Part of a small language model's weights.
Training: a variant of SOAP for these matrices, 419M tokens, 3200 steps.
Each number is 128 + 32 x the weight over the matrix's rms, rounded and kept within 0 to 255. Layers, rows and columns count from 0. Numbers have three digits each.

# layer 8 MLP down (transposed), 1152x224, rms 0.053, rows 992-1054, columns 112-223
097138091160191079202126146111152125130120165062164135195134164143122112157140123113111160109150076109092160127076094095066170206150130156132153156133098139115132159162148104121127177101119126139146158112095104108110136120146133119078104181115075122108138142135133134115132126130122111167166102119087141148133163081168117092136128127127
091150143121115102114162101169156122111180117068105168106093094097097121166109134111143141105129134103104080126159157139155126173169082056143172111079140073142141119105095130069089131042164150098123103076154121113161125099123150169081167130112123140153098093093125144121074068143118115140163157078163082193141171159129118135112189168127
113175090121126058054160170138134160176119171126160141105159116106186101127123089133092123097120150136157090158097147143110199063137057130117176163061169142134117146120158032207168162101132114083172121128137098093113159138160117120084175101120141193159062122114167087168166139143092132129191152099129099102076062125093102176140078133099
099119112104161119128123097150134121139117101158161102096074125136121124141136120121110138183125152143143116166135177136129111150139151102144100135112174119154170135090132121183121091136094089094141104118142103111114162180053180144131123126160178103134103113163114127137124155123140157100128121128161152136083137165092100056091102139161
137147177123186154192153131100180115124116114094119104176117146143109107196149133110133088162174104071119109133112102166070116114094082188131110117111189111206142114087102149156114139105113139107134112108118179116096078112154132090080127131092150137169116153149109170135091176178089079123101154049118150167109140111123142140173106167136
164133098178091139115136078075102092156130154101167130134130084101090126125156156081160145159136125100184194127136088149139138178156104120079146100140137129095173101107085100118134130131111120139160107132130151093118087116108166092114092132120161098122175134140125136147105112030149132137164139171153158191134107107082117101120126077163
108094154199139076117132120101101147100129100141100077174138095138085151149188114153164103124067104138140150115111107174146150076088058115160142112124111116122148124119166081141123140174138126125121157075178106131123127164180099153113071153067084147103136158121126155116128075120155125113052125175154145122085122138164037171191138146157
122148106152157113096102102140170141100183092130114128134095107129094139083165150071152112105121179118099117147151104096113147153192100121145086080122145134126078164182142139136147099155119126141132118111112135084120134146139103080088116124060136104147118128108159163104123150105131165109136142125137138116151125135129108090136078142145
114107200116189142146140119157107067151089166142144142148122111113144066119164164136094107200226126153110149095105123098115105161143101130154085126112138160123123167088098105137106158117117137168188193078122138101154153112161101152180166122086145148129126138112121143134137165127107154110145148130088133134111208124139135132099114070081
104083138157151125110243116122122119081089112202126183109097172147048121205169036102098074152138082105085126120154098123094090102161130092152086096149141120079173125168111115151189160103131142110060110155176110155149106114132126132108104120171085107139142106133116111127173142118074155169150126116139115086096187170129090169120076122125
140168084156194070133125078150071123107113143139123113152114118109171116142090156114191161138148167110184107208143143093110109133121124110098130148177119120134113112172145134138110131111154149162209133112148158115063105144133147140140113078114187177125098149073109187148106094104119146135152145073156116122142148145104146101125135113092
113140127080076068121075173106104094125174147123117121108127117090087153123097163104147103126159140176140068113147066098155092121131117211130123095068158081119116164102104134136072148128138175134154080201162156078144139124104138116088092192114054148125148170056077103136156101039161136082120152133126111140178114092089076104106187117189
113136094135040112117071169089110122130101080128087161101109144138114146143125104084135055146164116123134109146105176126192125158061067141098050152106166148169121152151141120094040114186105139121110066164134119124148150086135127118119088147150120112173131141082140163122057088138116168077087102173136135194178136131145136089063193140151
159121151109166087177088095102142096129092085153096131119132077112064102134104189087074122179157113107098135107155109096157117155112143063113187107095146126102196103113128184122072113182072138208101137143109081114168129125100109132175139165085158084128139076110144140148117133183143157099100105133192163162136140150114139128098162175124
162132151096099135122043114121172132110144098102124122146160130129091150125141093098166111109110139096148144092100134121102088077176166089151163093112145125095180119111122108081075179089099143099121106103087143123136107165126097108135126109156126157107100229102146099147102115130157129151077178106143115108110147154074084092153086142132
112141131149062178143098081101162096093133101142106069076123169111086156069059082151082144153133093144118141126133160066166133104102147163111051169097085072150156102070118072142028133176151170139106129091202103126131161056126087133187101070083102087182080067128159130100152141070125078070147143125121182071173074081159134150112164062119
188160145120091113137162106195134060208156114104062125160202079181142123167118131121156116082085097093118120177094110100181119140110149115078098100165060110110066159162088113155077129140100056170127118116108071165145115168093159081096145167158083144110129076158088152142126175116178064169104054112127144115084087066103134150200095093126
087078140152116110073104092117091126100111158167093135083137209198109099152145112101132129152118135104107149107114137151139149130121160137126087131070112107142115143171108133134138124156100145107101120160133130185147140131132146085169108062158151176144093117113110076099110147107094103085121104096151071133139101124077208138132105168112
112170093163100155140182172080093097155142117098141140190121117149103154137094134174145111106163203127143086164177106177132130121121166143124137112121119129111133168153129103159186127130118085093111165083171105093118142137086123140135114138107168180143095165123141156180174124105074173073094121044162110124153127107158156100074194146064
117179129140152105131098116099168147140129154103197121120108143127143116093157103106158128109118136140121149127124133138097133163151102121140157142120125106160145139144144116146152134120093134137094109074140156131112132130111115109118126169130112082149134123165113141107166114123151157112170167120103111168134166132165148103099142146102
122139167162163099149089155152133159164092113160156144159093093150106115113155165096155097124111101126125160096118181126125104161140112145092084163111173158107139144160060171110137134119088095123161111114107150088098093151153121125094139146066088142146154086136121161113142109133141162143153111142137130155122185120133107133160134092133
157110154154104088087157092164072118158122171072094182078126090096109165105110155176098118180154147191146165183134180188109079064147187141145074069092121157177172043126175120133171140047121116096177183127098120171130135035155102141140110099086087163110183196189161195131105124142123165130122190155183135138106123133158161148102148123089
159139153114056160110092138100178126138153157125087096092170137145131171134150066121072190088106093132145133150046151124158160115110144067178085098157093187069086137163143100173147150095170130103081154195109174083113148147136155143097084128206081149083141139175158141092102144145186088086102066130125150179130139154109098051225166127109
119109145124077128069118068182103043111122078162080176096125141150195137178129144099174095119104142194176113134165035106111136162126132093098102080096136084150159141126140140203072140066161086122152142082156150098081131107109058125087095137147095126187109126118111116121104130104073133118091095137203091157122180213110116119080077136111
105144107079148142080160119174116136099126114061160074118076095128122125185145180087113120166110146091146101105089077112137109101136120101143140089173133123156137114140117077133093123158224124144104116144058126153144098168196160088090085190107106166156134114083108133139137136081136116082117110112118127156097143081123198160105090158093
225110159136090193130155175145157079116167212086072124101107065132136188153118100148053100156144139174164142107097157138105096165153136140069157156158182140134157158108154090132073145182153173116138116137111171117107102102073168191172113106092050108068111137136150126131098158076114127102108152102140142176128138164143115105131080117084
106124113136114116123140142145169097135121102142121154161127079126115095120146149147136163120108145118126131121141119157164160114117115144124096099130131148117132125156126102142116119139172135096146165085149144130116134154142171136141148115143116158138113083101094159097123114134143164103124140001160130093130120114100107151118136137100
080143113134161112156136069188153177144088140126149069135138107141112168119146133117131143161130181108096135101102094168093121142120105107132176111135111118122133142173108184163102112133150143179149139153197113112124077069133183108077114219184092190147137135117117125130185117149099139143162056150145134143143139128141089103130169161115
172132097093122073116073147086123174103121129131171138178075150098150068095153131100176135120093096152112134195158112131094100204186077162121140150121138177141142154129130138127113154183095157131126167155125128177118138083067037142122139142112120133143129164154153148157136076117109137136134123148130121123160159196168113125079116065155
153094124135113053121116133118093067144149151149138131132135128139150163097118146151123097093149086124050144127121150084120164158192094123098112099074157155158166175102152157134131102136108106143157127134090139097086127159107095105140142145076176106120169172170135161120120111106129109105163097110085137126102098170134139110129093138124
083150180140142058139122147131116084124150121087096202185125102117156096113200171095127105096110154105121127117142101140156156113136188102105115147113074144142175173116104107102148116203141109157150199096115160166150112118131159165102193101130134125126152052162177177115154201161100100132094134132123147215125120131096075092086162091127
113154155157210089166137157152100148134157126111134184139104162151137107180139119151134142104161124143125130109116132179106115148123142119123093113141177132146171148170119118085128106153114089123136130107090106140170110133137151117121131156102166100114159122148106134136169110148152168124157122173100189151116161100104141125119144105169
144179137127127176115088116144139108097215106098114113184186122158103117123110180174062147063091194084116089181162131110139110088145119112135128136106145096139042079103117085150139184088108149144117164140175147130145131111126162141160187158090090137133099066139124125125151136142168127134097136131148125106122125127127141122114091170157
140161065032082157140108184113130141179137130184129122135193135086117134091159080166057190143108118139131058138150112187148130097168143123061144119080087155079124144100091058159106066156077157156167150137111143096140125134123170146110084081055095200130129084122062179106082106122148156181176171077165093170153105139148085135077136104091
140132093135178128053148113123167124114071112168111184132073118100134154138106113121131123126155176098085149063192139116117136132090127080164127090107139097057146158107106163066158081151080076071144114100093181098090188095138099097114123191152134098144116118074200140145077140096138125057113162170153117162200079067090148103160147069115
164133092130088182082165093132131128160166112087137160172103128091134109077145166135112128100128128102183057088156116109128122099180126143169084113102105093092120131058122065044202197170160136138129089206122120152150116141119036082136102058156155159149091115140083111098099089105137187028104095116216048154128130113137044104100091055087
161144098141154199207172131123108026140133098065183064094104161124130130083087079129101057144078125088094073125100055128087152143111231120115114108160140185187162144161143138120188107101124107202179153189160143110147117103181128131172135141156095132122146099113155110141098119087100120083068149149090105186098187147089141084056099127076
162139175054075087091106124122140131116109088156094134080123159139070147166154132171105119143034135119164152093142141120178099140095121115072091095147081099121167122116118109106110112185087136156110116160138124170127175162095114101155114148182144143173157117145138167173125076078069145093089112135172112074136103178093078129145068124088
121141163124116142109141105117123123069104178131014111173163149158132132140017097126105189144162177189111119128120207116180155100107084171157133199108139086094180066152095137094106166159072090120105187142129221180129137169123161139193107148114132134135062137117133073149082144092140109162127157123118111103104132120181164190146173156109
154115104150100142139114114139048125125108138096137103147086141092073142133225164171116092129178142123137151144172069117106163142156130081113146115118178119139148166145146050088107102144097087145166156122106146140163137164116138083101124141123147103100171106130147126190114142184139068146111082166122119088122187105140136124142180082120
109117074160167089183178127153089203135082120170134126173109103106085182077098155120148095099106160128118064124020070091103138153073083180117114130177104130125098048154119101061161169142151150135116165134178120130188111162124148165095100078077127146145120114124124130103170187115126149118161162135142166167081116125122124173034125163047
162122118142107116111170089183131177223110161161140102125144080171115062141095194150191148164128138160122130132162079166100085148118172102150089115122113088100107148131132127149080124203145094116133105128109121128193114159182132095169113134124125181131127126154077196125151146087146122139076102122129128070134128138129211179128113165107
127069087170128124124085163157085110081103120175118103105054156120139128103137163122130151135141100156111179133127142148130096177096087079091157122122122140140086140129118142115141123148120105103145124102099103117108125138194173112106144109101149150138161173126146122118106096123153141155132131125123136143081154184147072061129154119143
135144144158183154148068143174172191095103136088124122144127096110155135102140144134164122097161100144148123152129112075080104107151097163066152118158147092142133131147115191118132083065130099111145154127167118084121116122141145165119197155110113163137117116106185113109148115156119109051143180127147167128119100125079163128128129110135
149089165104103159122129131163113109029102155098108173130108076182108180100137134162129128149135073141133173148108100107127136147134120125121138094099054140098177095031135148118174079139122151142137171127164146129156118062156108150111171074172064138096154098072132172149122105150138090069099159136172195166169143141230125122066131076109
136167205131101087151105139125163119063218151138144115144101088126132161136152099158120144033107067145065159155113163198088130132120146181067151105148126163143089099188179116076121204107137138105157082127116122124103174193131163108110133063139131154122156151098146103160196109163118150164181166198095122111052144161096133126162124085080
111126146154171141162097104155159125153125110127155152150083142083099100136141112095123140120116121082132091180143116134173113078139079120130087125123173165140128173142147091180104143116141151148105095138144161097101085153161120121052184140108144086129089140147115140131124127122117127084147095110085133120141121166130145122098109154121
087191125096102087081080116163171139100164141118103123092078107164160147092103115119149206161092163128152156110169083120155133127089128141165135148138156126120151105093089099188111141139169077105122081109120117153117133114075161093108139105151122195129116112098091152124098124131161049134130160063168129125119111105028119114104136137094
167118148117157168174064077134182141122074118122174109210142134137197109078076139111162124163095106143151137148127150104170168113203185082196045206099142074065123088093139172095154178098102151064121134144118109147151082119103131133083066124200202156149105084134096173152151145110134180124072106186144087108209142101080110153047096102025
152098138111118071143151108157169089126121159101207159117166118130062141129180142159118149221161149093081122120076114110103144078059174141144156094155135147158136090100117124102173143162128122128131139166134086115155168138109166145160130122078158109125154138088119143120157164151137088078124077166087124134150148106171155158147148096136
077171152162137150111124135073162176101163111118140108180144156084084158149164131122112105076161122149109096144139107132075127108116200140077137146119165107065117118156142114103155139081141113122154091180167157111109103081154114123097157172141122137111146161139126143126133134139110120079137154170108088119166128080133037175187158178100
153136136071182151088093102136102103131139096088098160218137069113104090119192141078144106146135077091123096111143078088147166141124113140109137140095140078147136124144149154160131118092199122146140127154189154088098131129110125141118133126173058119156078124118098192094159171149126050103044164113164215200114139182133134152133126124103
113099121147148083086175195142115080119116046110146102110127163133128074144082109096099124104199130126088181114127108092111115172137171039128091075163130114097118165140114091173151128137169131145140152186165156122150061175139120074195136121119085115111093159079105125136131085086159092159115047082154136101157118133137148207150047100062
152117143145177115188173129141147122126159143097107110086145127119146120086068121131118116148184114132064110093073164167096138135082134157082139155149094168158089086112118163110145097118161137138158146082152127176147087069105159147148125074152148150165091123123158148114166127160098114116069133128110114068141089132072174123131132191052
142101075099123145102107123170207137129141123109143128103094125119187081146072191141153064122086075152146122140092130127082102158196109155092181105168126148193086137121164100163122128101123173126104093126162113174130161154109111138156065153104106104133151128065125114146144126060105132139120164086140151046105135064145214203122090146123
118084150078113127126134103145161111127114138048164152102126128080144081134090085170096094050136123114156071159122112123169116108160124122151247094097075093058073090085118112123144120075139154090152176116155099120112146132125096150148122128100122156094119123128104137135139153076167180150070242153169168113115074131144081169093123139040
119110146186156097047110123134149141134153069149156116081084059131123118146111145104101125096106132138115128157132144133167127208151136108169156100112142099118106107138162113134150130165107156146126145142187076183133153123171143139140172181089044178133088072077138121148134078120113141130139108185147150173141111180162141067132094109159
135081155176155153106183201151128074113146122128155097186087199130164219149114096163137115142100080140121159139119087147151122107169139117168123175056142113096142128107173074080086124148197127135158098156120124125139121159128094153162154150108085124151123163192163131123098212118219085137095160071119156083114074133077157144108125110135
123101137149101138134146170102082131137138089100151183128162130091083100158175107107161126137134101118156151120130113146153169161118111102206087113138149137162136168123118128147141135091136115112092102156175161141123165114142133117086091113122118109168141132186118103114121117088128116122168137056146143116085128136148154083117108108106
113105113153157098154092156126155092146137171130118125095068050102127147110146108121105172105145143175175117122086115091109066119113113099056153126108108117134063082130139110170100120143133064147207182164137123085091066056134123149101118039155127075193075167185185111094177100124083163123220103156144104183120143073116182092067115186103
111149132121094113121101112114115155130115116138140139098102159131094151158174122099147116134098109123120165113128164136141121133111119133144137124105131141148137145144087111145110130116103103144126163086120144098098143132137138135133134130119106091136121149127116115113154167129120160131149131146121158154093136091151076155130156109177
131141140156153094101101093115131167090132156090118088174065140168124102128184136108095099154134100155163147109153165155140115140140103133097158119121099110132099158145042110154130131122191105092148103123155121142180172153144116106094128080097104139076115179164116105071115120136112112144182112136167175173116126113106096183150075085126
138112187131183132076136180192142122093067155191209126157143121115196189077117126128094095118087133159150148189100186078127113129123106174134128204106072152122121122165145112160122093147115087105162188142087125094099148173126038167132108094109196188207107138126192102087161130172096102128080150102154139075105116154137138118130135188017
# layer 8 MLP up, 1152x224, rms 0.0804, rows 993-1054, columns 112-223
094077138179125161102131105086100098129118105122092144120162159123138149163135074082085127165054113087063072076104174140137131110112130098156135114116063058130115088111194157113170165182135119160116130076143092118140115063146166087115133158110124159143090142029137139133106117106073132118163188146071235101060087107132110127098135160051
119150095153134174184115124064181159155096107150157134133126140158116157173153168093099141129126169103109151107093100071141097138141190144178060193133104113041099125151104147121103069123075163151185090128112187089113199164192162143187162094139177138120135139143088109168087100084136163161125123121142060160122171170123148104105101101136
145153118108132152173124097131118148146109129115154135098104116089176122149131135151146144152130110119127176135100076150157113077164125157173118158094147159105164103124099116165161129133151119114144143204160139096113116121137174106167141097104159184138159139102142093156151135137123128125092172125129120152144143124139146145117123154088
136148146118150112127135121129156123149136075098162126119108098060131133143122148165123216100127118144152122142118118086137115147133137127127104145121135087105121094172167153125150087092086087140135103141228123122109124125186148114073099199151123087104125186132132168125108149088142168157146080144148134120141097059109137132166087087124
150092146127114123129159122104137154182152095106141132100109137065126209119074138148145169107122131117189124147133161156122092124139143118129153090170136113068112139113154170072156155109140134104128159083118068131101115162165150120130165130148195128109137094147108156113150125163140112144185135137178127164177080116143126152169162103147
095139138080158175148181116125078105096139105118115128103171117107085170182090120147127157112174071126182109175150109129149144205103126159163127107102145208130079117178048124116092157130195124093187158089157136120154121118110084150132136149097115091064193099131154157128099151162113164126124128117130123127125098090123103108161143157129
118129156123124188136140130126160132128070128075084106114146119095126128124130130153080104185089116095126141126155160182174198100087086136129150101160086123096081125148151143124114152108126099127124154100140071097053147152139172065133149181105084139091144164121158157135159137167110100068145128195095117115130117084103119162128171129094
199168047091145092140153101111078095145124141151190130141182123143183183086133148141090102169131159143161092127121166067090140177137096139154091140072088094102164126197079085166095177175131112124167175106124123064178111135192126150118176026054218157119126131148086099056152155078161159120132179088182149129155174111098111083162125077151
128102123089130186130162171162110111149077156104084130060061131097193160142091118119104073142133169102132103156145112142107098107140078106134085121117136164126076121157112112109159180114076132171092126134127110068123169089151142189090148115123119134107102130110177139077143166117079132122081095132169149154137124082145135186103139177111
108135140087101055150142167102152094137173131098192121105138113156149121155138174145126180061163111056175082148076098061109120163153151135162183164144130059144102060037148116126130140077127129101145186115115086113076119089136160090127161143171154082104101085113173137124096164132143135101184089078129101142079183096180130104096197133081
128081154121147173135162123098157135157109151118141142090119182109121097092109130137122120158123128129115138127145083134090139130144155136180162111067144155115184184109128120091186056018133092164084153128092073097163176112124127160093082173164086163148111140113137118150155196143119134125103140090113147154138175132147118155097100149136
116140149156180124135137117144125124123096100104143150081086145117113148123140144119096094098105108107121149099141087107168148097120120148140109160095065083162110167089124130126082113142122095157142109122140161151106147113126138151178115145121136164151117138126165090150126168121124096121182127152124118156161126123137151139135164112149
152116161121181126066107110130132108203068147187138087113129089114081184146151134105104160212142070135095147131140082123112097153024184150181182145165132144101109119156132147126086141168095085088132109128144147137118106182183146140136079206108109158116109169116131098101127108093116153145118116151124204128093137150114122119120108156085
140090165085148145140092150164097121090103149127163098114145118118085148191145114106130101123193064118113083081120110115126164131106118125153207126199136164177150093079139147096178092104119151165128098101096088074138151172127120159120125142183090085091154092087078154063059139179150149145098152143127100187126171114096212123118092215142
149137100055180198169133117123140161151128122088146174149111149066085206096120099184146090125103125104121064151101171110075172117166170096131108075148117133255108164125057138095118117147189127147106148172135178112081113146161161115124132145127130144130139133118063122162161087231135161025114053075120121125165124125143112145131143107178
114097123062112159118123070182186121132133098154131161143129097159197137192075097145060167143139159107023155090111108131116134097140098159127128125157116121141150097085142153090127171134142059137150075145125167142134108134116119142171105112131068069183154155126173170086111143149145117154188139168090156161134191129111095139191099167109
135137130125136116137104153112140113126167120142133143128152147102109082104128144108107106101147110133087149100132137110116099084117119123096133176100096110099145145163100158101088140079141106118119083135099144165113146107121153123127121054135135189095131125132075068077121133190155162110166098044124104154096117149120120137178128127114
159106101079123070060131110182127118195138101153178107167129146105118147116138095166149143138126053093141111095133096102119185103107140112119136120097157075106110129139173096092093182145128122120135078149119074141137122113140023131152169119081130066138160115153161108115104066110086130164085101064164143124185106106082123149159125099184
098126138126167157124140147109120102174142145117129128150114127149098138106119120108104171117166143135220139078152105135089088076097124113124145153094093109155152149111115109110123070130135091102106109115129142092117127093122135098100092096131185121157134130124122121161215138087135113078091121152102139123101107132151117168146117113161
160117098112112133115141151142070146135169151087103156101119108104115154162115099142102098132143142139156127107080151131105116127078087087121176117111126111048142125105115103103074099116135156086113121108136138110151134141094130125123125136146107133159106140128143119100165084124115132135124161117167137112113098173115124116092179126182
079119131073164092129145156127193142166108093172151070124105165118128119150077153117212132070129097174089066158122084102130092133105117098108150194103108189199104144151144115201069170154163141159139123110176071111116059136111125111113077092067051137156208114092106151159141173133058175075101117204149152144113131155139118115143133113169
156160128121086084063186114174054148136133150096121141114098112092129139179081106164116164123204168084118099121073125146099153145110155078072123160170066143148147140151118095160127114083119074133129117114165099140168103121110109103202133085131156152159110093090114156159162119129190135138153113135111116185117148139154116144113148140119
190117135111109162136115146114105145112136139043131153118116122123110135156120135129129141101107096157061148082118134093159038179129106109093115070159108097124121149133064125160123136099143119112129224112129182114116152086146137088142108098113133116163125095124163114140146119123158122180128130131153070125126139157166134120141125163191
131117133139087155122140143134150126181099124137107116103144147107118195131189128120145149095092121151087143065162127147081163100138099175140097110108115090124100136113102124158094138215147160134150110171116163139130170121119097122163096147128155076167188144105110126072162130168159148205134123154098104068111146182182106176155101094166
085196119114158141138111128130187136162126103156139180126140116103087104169158101147124115098085152138136102048104104095136091095192124084161146137172119165180112193110145180182131133170094093116133126165125149109160128081145150158151151149162130150180153083098028095104092088084112127101123151124141092047050125126148108184178113104166
144055106143087150097139116178132107125114144103124130111141065126160110193080158123130109100105169142172123133138164089102138168081113137094169132094168139129154124133118108119182144152219133154153121068126158130154133170127127176130160130099115217119121102104107083112143162102131171137144096085133079135161139101082138104110151117141
178091124071154092091152152103116111153148124127152152095109130112119169188105128020118136123084137183189082178091142127129199137161082165155156096140144086141140118128090117135181116163158145145138070147137084075138124127107136107164104127106078149169100105075174175164155076138186183118136148118110171123114162086147154124139060083158
175156124113159066133138106161082109084159138098128081136173126127077122096152125106113151115100138114090110108133110140100193152125139128171144160121123129154136137131146130167171171063164137111175118144143103155141105088111170208137171068162182117088159127100104122055133129133100153111110110165095116128153116170119120118092154069128
125147125152111153105153134098128163137139172124141096115105095142137182151107136123079122117128136131148095093083102163089147139136129130115160110125131157063104150091124109082128135116188140118180074085098177137151123093107160111106172193108186143085159101125134106123199188151149083157109140129138189117130098149179147156116149119158
151063090092135157115114136058116127110053075109135035146069183133171127129111114119099120142118128091202191061101056120077141114120157099126128146165121133135100169121112150196133137122057092137139120135159095142119091127144142094120087102161132147097147125153155125151164105131169155066114057187135115144134164096099157168106144100155
094112118125143122103151103114123123142184185112099153100117132129098172118117144128138180143157163135173095120175129135150125148180104134130177142094119123118131112098173148182126104175068093134129141120115151125108129144101066128135100140131100124144156110114144099169174110124078091112107131123123159151094129164109143135121116124166
101103137114116126134108110081161182151087144156152174095105135127101089131063100134156139203117157090112114051130165104171099121118155153129118096149169157077147155105109091130113127146122145061111133088093158187067134196130120080057174090098121103161172181192115099123137105154088130099107201132157087171151178151122161124106215133049
081178175136170192119107113127187130134123147155207128166141085092114129095188097161091113095066077139110108206185151094066139146129163133211171122124082138160050112087141164071029126155163042125098070147142156130179106178156094094099122120069069201172200130133111142137143093100140120119113181105167178197148128154158129167079172087144
147183088089086117132141164101160130076129164054136138096140166076116126107159119123101113156175151115084095140166111126208119124077113080146209122136114096150110138079109120134090099104140181056110129143181120089138096201115164103094202079126152157115184110130073155093082214137175149140149076125167151147081132066168095127143120131169
113183116116190153089128171119125100126085112160112187160105114099087152164092197121116087193117113113113129066166051128177114124068147181131135146107134098091157119143138145106168109150165044079129156097126145173135139082085087205216146169152178089136177102217155075109126180162132046137179116076155152133096152163122120193122131078087
137108106139084166140174115099078074140071085161128172138148165133143137137124100112106162131148112174120072123134128133113112194094086201072114115092106179194135147146120103110131117128113134147085141171114171135125122101142125149108139173160019188146114177105171056127123168038210129183118124146137089129075077069089065067090148135134
100115117130205106106113059093172102123099137067113146081122144179114153166125157134178108144110104141141123151100075094088109115152130144185180109200093017137148137106110094107160184111130146139153159147121171116147106073112147124112156092133117181159110113127155140114068110186177166168125134172177139144144151132127080145119163135129
141139129107156060193077131140177101120214125143233081116144139143092129102127164072114103133066214058181124114102129177118133137072135125195123126093095118166138175120123091242173194122134039061094080108101124123146159175147113109081146139123091148166148128117107055162123147110064113208168191152145092079153169159126111123073175113115
140172149139168120096092093102138117108126152149123143138136102126161134106092116125083162154112133103208090137155137126147126149094134140124131137079126159142110128114144123153194113128128063131094110148120091132103141129113091147153178121136091133116144109097156104113131127142107147201098121203118086120135132159051078137181148144088
149170165065172214080113101115110117139137142155159130136161129148157151106099150140072069133099096182206103112195190084073117208109152157161174173172093175050138107099126127111114076122126089115125080102068145130148127129201156129116107126151204090141153147136077119147129144156118116072160105092103113126194126119108110099139159106171
094172095124142173129141110095138096099159166170147119135085084083134157089158155130137132114119140140162147065161073115159142161048143137126143076134193177136131164116110090100150123115134133145166137140133083136090138080088152147101156125133061126171136139093121100130112149126055176133128147139146130120078108132135106164093138172167
085113144100118144112142186135084131115180143078128141166076155141135156095086120180088135117140123106121098174082101140108073099117128097123205145145145123122123147120123076100124195055133101108129075107187149132167123081152167118163149138131129200104138123136114089137104146121115144185160092142144088138137102174138104087109161147143
145140153080061123154109078133160101135079123174158094148118162132101148136125133139141143103069138109180102157120119174138115116133076120069157139161119110161070130131080151156144089156125126114066051106121097098120108070170089084195085055101142155139092105152070085127152046099122124111069129180090084136153157147108123117077107080144
108127107143136104087156145118181130118064166119120102122183140152099103091088165131168124099095112127112143110069098129159113119130114104151204164100126125156163179160114148124120093108208107144097054125163148119108099071126117142193105140117112181103126088124171115090144184150063191105186121110062168110137169125130089172172126132170
148142107124185135126113200111107077191139168150104103131121161049128134072116160058084149042127149116026114172119147144033123139207166109134162160172175162148156225174121098139107203162113199148137125122140125092184129081125195176157109177103074111149116159133103161085105084116130065167137143162105106095122112092121105130164106052146
168097144185146118103135095103092138165150142088115141121110145115131123120130117169118115120149099108175119075121113113116094170136086137126107117100107114136126126089131147185139111129092118151127140110187067106153135114129113163141157101135129197142117119083123135131119114127128125131119095078106106106136127154156144178161161090150
195080234093164111126081181112117165148152100137130174128162034136145124157126130169149124124142117095147103096100128104168119102118127168152119140094092125120108146138090155065104086131104111134123138142135146169108117133129124123116130136181149151146124182108102098148156109074137152138111178071178125132160117104122167149130167105127
140058136137191127199113152108154192169068104159206145142151117126088209134112153198089138129082172072132094122100175131141166090056127095176153156093205092161101151155164155157111181138102133136130223126111115150069135165136115203107122102131168177126099183071143142175116116122156138133171118103113147131136132168119112183113168199117
131100107100092207145159129112123144137137142084137078134090126115113086131085114117090085132124124129186165163133116130162086126187150135223104156094118161060090133111132129127115124105140096127110089165173131136159145129133071175117147108160142116115095157124113066131111127130168101196155100141141151133097129101116077139155108133200
114119150137094149075139157139123111132155111127161077115131189155125108149105112145078107161079145135093120172105187078158162143153185069121090152089082138150089127103119138190117177083120099149108150176112106101115131152150151153127109153176182150121126135148021109156157094093114129151167089110199110104086119092128158134070140072147
125162104091206116155111119172171125136120116190115133112146069139072159219131153153169141135102100136127180132130097097110102075123168135070145127119090188142155160126149140123135108181107115149143179084125132126176124139104122145172139139153157106065081166141213093073129172150096186143185143140060107117160080144117165097127189141132
150188109130136074113149104118150046100110144121081171183066097106129125139126117192187139124090176126150077143105068145109052170152179100113115093101137134166120131187125159154161192125124194103076115086102110081081138118137081084126083089089095101123090126094098140084134101119145195111163086124147142139158118138139110117154104136164
096169208134066061103151140156135173162116117114119138084169139144095143114091106101098143170098117113104119098106107156057110198114134077148111099089119156102131129143127152106141020130082118121098144131127134116153077110163111147127117136212122127112174101113145099112083175093155125135158117120126027151139081127093058095120068064141
076186084150138145147161157113130179150080173105144171160132160054106119177153166131188092077114161111092090127119081167105082050197104185125117203169101120111173203139135066090118120118182189206134065135213139238083173099100074104166150159230131091047127172053194149114131060093083144147102094121146104095141121083126075162057101143155
111125116072126154181124140129134144128167143087093093095170104088104152127142141202151111114120104152107079114098147065153126093151099168111119157073118215151147206166102159137153132064167165066128215125111110137125087067145089153147081106142146137093103142135158094125185143189080094136157177140165147173159196134156152098150125155108
160113098158131197153101130142160132162141172049156137115152132125050111168064094134179128133172069154165139066169152080078156144145112098153120136130145119086189097084124131164126106095083152148100159102108125137112159119106134175079085099104155127134066147131122116108145072103148102138133151115151153203141102150098151110123168049171
108112108134141173132125141102146178087198138130127056167084095146062081126144105132119099107144142109105109164124133119159070119128193120137142120122146145108077140123154096118106135118096151097128127103134103102109169105112133175130119125159158150150083118116106069127116176116107148095108123180078106189078166099100128140130090170119
088111125132174120144145126086136134136083098136110125093121117119162101167097125126132144161145158131193105088173120147109131127144138135125135097145108112123125095126161175176098115117153145101127146125157097155174108135124148134151120099130142132163126125152116148144098131155168118150142149146157150106126152121187090103149135107109
106128111146131158124143126121133113131113166048123116181117107135153105188105173095160190169073123168120142167143156153106096064093138086128180157101130089093102136145110064106121174137122156130187121136080153130098079092135104141120083115126130108099070121133179140076123146125192172109117180111160124114092141153161136157164137185178
119089141126122133121147139133135156149142116133101152099107147109130131117126142113136160142157111143211140116133134147122115132156108159141165135123130071130124137141105138147085127096121121120107143110149118159094082135133122134130097104172148086178163122129139149123109136139155102079143093137148110094103121090151123137128123132156
158133136116125137087118130123119095125185145085116204118141104092182144158149172136125175137116110106187074123089134155130120151095201147085140116131106131123145142131166138090141117177140138110124129118140123144145086117162150117146128140140126165103118142147126115137154168120135131121122113116108123144139169078150113151074079151127
138190115117181175128169157111146111126172186098100120157118072129072079083183103175090127070141073130113125145181140165134139111129136143112158103091148097116135153132114125136095096093093163157146138172119131106138099027104099074111128196109136166067073134145107129116102115165133160158145096162138069111136142044128105194147095128165